{
  "num_hidden_layers": 14,
  "hidden_size": 160,
  "num_attention_heads": 5,
  "num_key_value_heads": 5,
  "head_dim": 32,
  "intermediate_size": 640,
  "vocab_size": 32000,
  "hidden_act": "gelu",
  "norm": "rmsnorm",
  "norm_place": "peri",
  "norm_eps": 1e-05,
  "positions": "rope",
  "rope_theta": 10000.0,
  "rope_fraction": 1.0,
  "qk_norm": true,
  "attn_scale": 0.235,
  "bias": "none",
  "tie_word_embeddings": "early",
  "parallel_block": true,
  "extras": ["some layers without attention", "local attention windows", "gated attention", "exclusive self-attention", "value embeddings", "hashed n-gram embeddings", "a smear gate", "learned residual scales", "skips across layers", "capped logits"],
  "init": "orth",
  "init_std_qkv": 0.0461,
  "init_std_o": 0.00871,
  "init_std_up": 0.0461,
  "init_std_down": 0.00435,
  "init_out_by_depth": true,
  "optimizer": "adamw",
  "learning_rate": 0.00384,
  "beta1": 0.9,
  "beta2": 0.95,
  "weight_decay": 0.02,
  "lr_head": 0.0116,
  "warmup_steps": 322,
  "schedule": "wsd",
  "decay_fraction": 0.827,
  "decay_shape": "linear",
  "final_lr_fraction": 0.0,
  "batch_tokens": [16384, 32768, 49152],
  "max_seq_len": 256,
  "doc_mask": true,
  "train_tokens": 483200000,
  "max_steps": 15268,
  "dataset": "wikipedia_en"
}
Each number is 50 + 15 x the weight over its row's rms, rounded and kept within 0 to 99. Layers, rows and columns count from 0. The size before them is the row's rms in percent of the matrix's.

# down: layer 7 MLP down (transposed), 640x160, rms 0.282, rows 563-600, columns 0-39
# up: layer 7 MLP up, 640x160, rms 0.258, rows 564-601, columns 0-39
down563 103:37 35 64 29 29 62 58 64 34 48 32 44 68 47 20 59 60 56 74 54 59 38 36 91 51 65 57 46 52 61 44 39 20 44 37 53 42 52 47 47
up564 101:42 62 50 37 15 44 55 37 60 31 57 58 49 52 50 44 51 56 40 49 47 29 44 66 49 49 45 68 38 39 42 38 65 23 21 42 50 48 58 44
down564 094:83 37 53 36 52 73 60 30 61 51 26 50 58 63 60 33 35 63 35 41 56 51 45 24 55 33 61 28 88 80 68 65 79 43 53 71 69 62 47 68
up565 109:37 48 51 37 47 61 30 47 60 28 81 82 41 35 55 28 53 66 54 59 27 54 29 71 49 55 69 47 36 44 46 51 28 32 25 65 56 37 52 40
down565 114:43 42 59 30 41 43 35 57 47 42 56 66 37 42 52 26 60 59 78 39 35 65 31 80 60 41 55 40 48 44 43 41 64 48 59 63 55 40 58 50
up566 114:70 44 42 51 49 51 21 31 68 34 44 62 84 59 57 49 60 36 26 52 54 54 61 39 47 64 45 51 48 28 55 24 53 64 25 85 47 51 49 29
down566 126:27 51 70 43 57 58 50 41 55 35 65 46 44 70 45 73 49 65 46 61 44 29 73 39 43 63 54 64 70 49 63 48 71 50 49 40 36 53 43 13
up567 101:89 51 27 68 43 51 39 51 49 63 66 38 75 52 50 41 49 50 52 21 20 73 42 42 45 41 64 50 37 46 59 47 33 39 27 61 85 19 40 63
down567 097:51 14 66 55 59 26 29 41 47 33 33 55 72 73 46 55 27 36 55 46 41 72 46 49 31 74 46 50 61 44 58 55 39 62 69 79 23 34 50 68
up568 097:69 61 48 74 32 55 24 30 43 31 56 76 89 38 68 45 53 37 61 59 70 57 54 61 66 57 33 51 52 52 46 68 54 30 51 60 58 33 63 41
down568 096:53 54 33 63 79 57 32 53 57 61 37 57 35 48 40 51 36 73 53 59 45 61 43 43 59 43 23 34 81 56 62 45 58 55 41 32 69 42 52 54
up569 097:42 47 37 40 31 39 55 41 22 31 24 51 67 57 34 41 55 31 59 73 45 81 72 24 59 59 49 49 63 67 65 31 29 79 46 34 74 62 53 66
down569 098:59 47 63 56 58 49 65 51 53 61 27 30 39 70 44 52 40 52 72 10 67 35 57 44 57 18 54 53 34 56 80 48 58 36 39 53 40 62 75 34
up570 110:40 38 09 71 31 57 27 31 58 50 29 42 66 55 39 31 59 31 58 68 46 49 63 29 55 51 47 56 42 61 51 36 59 35 50 41 43 74 60 57
down570 102:44 61 28 38 52 53 36 60 44 46 80 51 55 72 45 32 44 37 62 68 43 32 54 62 50 44 18 31 40 77 39 33 57 65 41 60 33 73 44 36
up571 100:37 81 59 92 41 38 61 46 57 16 57 58 42 64 32 55 74 28 38 60 34 39 56 61 41 71 36 50 18 31 62 42 46 46 46 57 51 37 57 20
down571 092:77 42 35 86 79 52 34 65 52 28 67 37 43 55 32 36 63 50 40 44 16 46 54 44 53 81 64 46 45 77 59 36 50 63 67 47 51 56 36 49
up572 101:51 46 61 80 45 41 30 53 35 46 48 75 48 33 25 19 58 35 50 54 36 59 50 65 68 29 63 49 54 45 16 34 42 50 54 42 31 50 56 32
down572 104:45 53 44 61 57 63 34 60 38 36 63 54 79 10 46 63 12 37 52 64 33 59 82 71 55 33 16 58 52 46 61 45 52 45 61 39 50 46 43 61
up573 096:32 40 58 58 37 43 59 45 76 32 29 30 53 64 43 39 54 38 28 37 47 50 37 58 12 50 20 52 53 35 39 54 71 35 61 35 71 54 58 39
down573 094:45 18 51 40 51 26 35 45 68 57 50 58 60 53 49 41 50 57 47 37 61 21 55 28 46 48 45 61 40 66 68 28 51 67 19 83 67 57 62 59
up574 098:54 69 67 28 32 51 28 28 57 61 46 56 41 51 41 41 51 58 62 40 72 25 26 36 23 60 07 45 38 42 49 50 44 26 65 66 60 44 55 35
down574 086:58 54 69 44 75 39 19 19 39 24 14 77 39 41 45 61 52 37 52 59 46 51 69 36 31 70 41 77 53 64 59 29 35 48 46 52 74 78 34 47
up575 102:77 52 34 30 30 27 33 40 71 63 52 42 18 75 47 45 63 48 47 61 48 46 56 44 50 61 33 52 54 26 43 15 49 63 63 54 45 48 56 28
down575 100:50 58 44 33 38 56 63 35 63 46 56 25 32 54 59 59 37 48 58 44 75 55 42 46 56 50 52 61 66 60 22 24 57 37 24 49 43 44 75 19
up576 092:59 14 65 53 48 45 58 19 85 46 30 72 66 41 13 30 62 24 65 48 79 46 17 34 61 48 29 40 68 68 53 55 56 66 48 57 66 52 56 83
down576 084:19 42 38 51 40 43 21 63 36 61 73 38 47 36 61 38 33 35 42 59 36 57 56 71 47 45 86 51 15 51 45 65 49 38 76 47 52 19 41 19
up577 122:58 35 38 33 39 48 41 33 69 48 32 70 46 66 26 39 45 49 34 34 41 40 50 23 34 52 48 49 40 54 63 48 38 43 64 41 56 77 56 28
down577 109:75 20 39 53 43 62 35 48 64 71 64 88 57 70 44 27 29 55 50 58 60 43 81 34 57 64 65 16 44 57 57 72 53 25 53 43 38 42 31 57
up578 101:35 58 37 36 42 52 36 43 49 43 05 68 63 56 59 43 83 50 28 51 30 51 59 59 43 30 54 64 44 55 40 30 66 42 72 61 51 64 59 40
down578 096:55 44 32 57 76 40 35 34 32 28 55 52 57 44 59 40 46 63 26 37 61 50 59 55 68 72 50 53 54 49 65 62 55 64 67 46 43 81 38 45
up579 120:34 55 34 60 47 41 61 42 63 24 51 65 27 38 43 51 65 47 46 75 43 29 56 41 46 58 46 41 28 48 66 46 48 67 58 61 39 36 54 58
down579 117:37 47 56 44 50 44 52 46 35 57 44 38 69 31 43 46 67 15 31 66 80 60 39 31 42 70 46 85 33 40 75 42 37 33 63 00 65 80 50 35
up580 098:69 25 25 74 43 43 14 38 37 49 49 62 82 39 64 55 38 36 47 29 36 64 40 25 50 48 45 75 53 36 40 75 43 39 35 61 71 26 31 46
down580 102:42 44 70 57 34 31 48 44 33 44 29 42 65 52 40 52 44 46 45 56 50 63 57 52 44 70 51 48 55 53 63 50 52 64 50 61 37 41 54 40
up581 114:60 79 44 34 29 26 43 50 36 49 56 19 46 66 18 19 55 39 37 57 75 35 51 73 16 57 29 67 48 54 44 65 82 79 52 36 36 73 57 44
down581 117:47 54 25 51 46 60 36 43 38 88 54 80 33 56 37 79 63 70 55 44 61 43 69 53 79 55 75 47 61 48 66 72 54 78 37 26 47 66 33 56
up582 095:53 60 31 61 44 40 56 23 54 55 29 43 49 34 64 50 61 74 72 88 57 45 45 65 94 27 40 61 61 45 48 50 21 58 30 37 58 17 61 64
down582 083:43 28 24 54 84 60 19 36 39 49 87 63 62 41 87 61 38 49 31 29 58 42 42 44 55 61 54 43 45 50 55 49 50 75 57 52 52 45 59 67
up583 112:69 60 50 32 18 53 66 38 46 46 26 38 66 64 51 64 76 60 41 37 55 58 62 57 62 75 38 62 26 49 51 30 60 50 20 59 39 44 59 30
down583 104:36 56 75 41 82 57 65 59 76 39 44 23 60 42 70 54 54 44 77 57 32 46 75 25 70 56 37 52 30 25 63 56 49 50 37 57 69 43 54 44
up584 089:37 82 52 69 61 37 45 58 97 62 39 46 29 64 40 31 54 42 65 67 89 36 40 60 55 63 47 43 31 54 43 46 52 82 42 30 45 74 69 20
down584 094:51 39 48 50 45 58 56 32 32 35 49 62 62 60 61 60 31 45 53 21 43 44 60 76 51 63 70 42 43 30 42 55 62 45 25 60 60 46 43 60
up585 094:36 55 82 47 25 41 73 61 43 09 74 32 32 51 20 34 46 23 40 71 63 37 71 59 60 57 50 62 61 38 23 46 19 29 48 55 56 37 54 34
down585 082:42 47 28 81 75 57 25 27 30 38 77 36 33 50 55 35 52 51 17 33 42 48 91 36 63 36 50 31 79 57 38 44 49 58 60 48 67 22 49 47
up586 095:99 61 44 55 38 51 50 56 57 42 51 58 51 87 53 40 59 54 57 34 61 57 32 50 31 25 47 73 50 42 28 57 80 49 23 68 57 53 34 63
down586 098:44 39 74 33 46 30 34 56 58 31 48 60 53 62 44 48 47 53 55 51 47 61 66 30 27 77 56 36 53 42 46 67 41 68 66 44 42 52 62 53
up587 105:49 50 50 64 29 42 52 53 69 29 49 93 22 53 62 38 73 11 67 42 71 49 35 58 19 46 26 74 35 48 32 74 47 67 34 42 70 53 50 33
down587 105:18 78 48 35 49 46 31 40 35 42 44 52 65 71 50 59 70 53 43 25 77 32 56 45 18 48 82 51 58 40 46 46 40 33 63 45 50 59 50 33
up588 099:33 47 47 73 46 60 50 62 68 21 57 33 80 38 42 35 45 44 34 38 49 47 39 53 21 36 25 71 34 38 56 25 45 59 55 44 71 62 61 36
down588 097:23 59 49 35 45 35 47 42 69 55 53 44 43 26 60 42 54 71 38 24 56 28 51 94 42 44 53 50 27 49 34 47 44 44 68 38 64 69 34 42
up589 115:43 61 49 47 05 38 54 40 21 36 38 65 50 78 02 59 82 34 74 66 73 35 32 49 41 52 34 41 42 70 40 38 45 66 43 41 39 54 49 54
down589 101:42 19 60 40 23 52 69 76 48 38 46 51 34 75 37 50 85 64 82 81 55 46 24 41 80 47 42 32 56 68 46 24 57 46 60 59 43 45 45 62
up590 078:60 55 62 41 19 23 53 36 56 42 52 87 53 54 39 37 67 53 38 23 61 52 33 50 27 30 34 43 40 37 43 42 81 61 47 52 65 47 61 33
down590 121:62 53 60 43 54 54 72 61 69 37 38 34 69 66 26 54 70 39 52 52 47 51 78 58 29 40 68 31 48 56 60 49 49 65 53 57 37 62 45 53
up591 097:09 45 25 56 35 50 43 41 49 71 43 69 51 47 51 51 70 69 35 61 52 39 60 64 47 41 62 53 33 33 59 58 33 43 59 42 50 53 47 17
down591 097:32 36 38 52 38 48 28 36 49 44 48 73 62 53 81 54 48 65 36 57 76 60 63 50 63 51 42 50 62 35 43 56 43 50 69 47 37 58 33 50
up592 094:41 56 60 46 48 30 45 34 60 56 24 70 96 55 44 56 50 58 37 50 43 63 69 61 61 74 12 50 57 59 48 57 51 64 50 34 66 39 60 64
down592 093:57 52 44 20 44 62 65 53 46 60 53 43 34 44 54 56 42 68 49 79 47 41 44 44 53 32 41 63 51 31 33 11 60 46 54 53 66 47 65 55
up593 102:44 48 54 35 56 35 55 47 53 54 51 51 49 89 47 55 78 77 58 62 63 50 45 62 46 46 25 39 28 39 68 48 71 71 52 49 43 47 64 62
down593 097:53 53 72 33 75 55 61 44 57 46 29 33 69 39 61 51 49 51 60 53 52 49 54 28 53 58 57 30 78 59 62 51 46 25 29 58 46 74 58 23
up594 097:55 57 15 21 24 42 18 45 72 32 12 54 60 61 44 29 44 41 41 27 70 48 51 48 42 63 52 72 66 68 38 43 61 64 64 76 74 49 57 18
down594 092:52 65 46 31 52 72 62 58 58 66 52 61 51 46 39 61 48 39 47 67 31 48 42 26 55 64 44 61 53 67 54 52 38 44 41 89 60 48 57 58
up595 103:71 62 52 49 43 38 32 48 55 35 44 31 71 60 46 48 81 56 76 48 22 36 34 71 45 53 61 48 67 42 81 00 46 73 53 60 33 25 43 19
down595 100:72 62 40 39 53 72 41 54 55 28 66 53 51 36 61 68 69 66 70 65 44 30 67 58 55 66 69 57 58 63 24 66 38 56 57 54 32 28 23 48
up596 105:58 52 45 27 39 67 41 49 61 51 50 15 24 37 46 43 50 51 46 43 53 40 36 26 46 19 45 67 66 37 66 39 47 52 33 53 96 55 41 63
down596 098:51 65 36 80 87 68 32 41 53 45 72 64 55 24 34 39 61 49 40 33 61 73 74 39 65 52 58 35 43 57 67 64 74 37 32 59 42 42 28 29
up597 084:49 63 54 71 47 61 45 62 66 42 67 48 22 46 28 19 75 81 33 70 71 43 48 82 33 60 49 54 55 62 49 55 75 63 47 56 23 52 66 33
down597 101:36 64 53 53 38 52 57 68 43 56 63 42 59 52 36 45 60 53 48 60 59 34 46 42 60 58 61 59 39 46 45 52 50 71 45 43 63 46 66 49
up598 099:83 51 66 52 34 24 11 37 49 49 40 36 67 81 39 38 49 52 47 53 52 75 75 55 63 41 66 43 41 35 62 30 26 55 31 60 67 56 56 57
down598 105:46 45 60 29 30 54 46 54 56 52 63 30 52 43 55 48 28 68 38 69 46 33 40 59 30 44 52 45 54 47 60 59 41 73 59 53 50 78 39 63
up599 102:55 49 47 41 45 55 66 47 66 17 42 51 38 55 42 20 63 20 33 72 57 64 32 75 27 55 43 82 40 21 40 51 71 40 20 57 34 64 62 33
down599 092:31 43 63 51 50 87 88 55 66 46 35 46 61 32 49 47 43 55 18 65 39 27 40 52 55 52 69 67 85 34 65 56 68 72 47 53 49 54 49 41
up600 093:53 58 52 19 42 34 42 44 55 43 43 34 25 77 38 40 76 58 70 31 38 55 55 47 26 32 53 45 36 39 31 48 99 33 55 26 43 68 44 63
down600 086:72 21 68 50 55 46 61 44 29 29 46 51 55 43 36 59 55 75 64 33 47 43 42 75 50 36 52 39 57 70 27 56 79 61 40 42 27 45 57 65
up601 110:67 59 59 44 48 41 36 29 77 51 39 37 36 48 42 24 37 43 52 63 57 76 59 21 15 47 55 63 54 49 68 35 52 72 46 60 73 65 60 44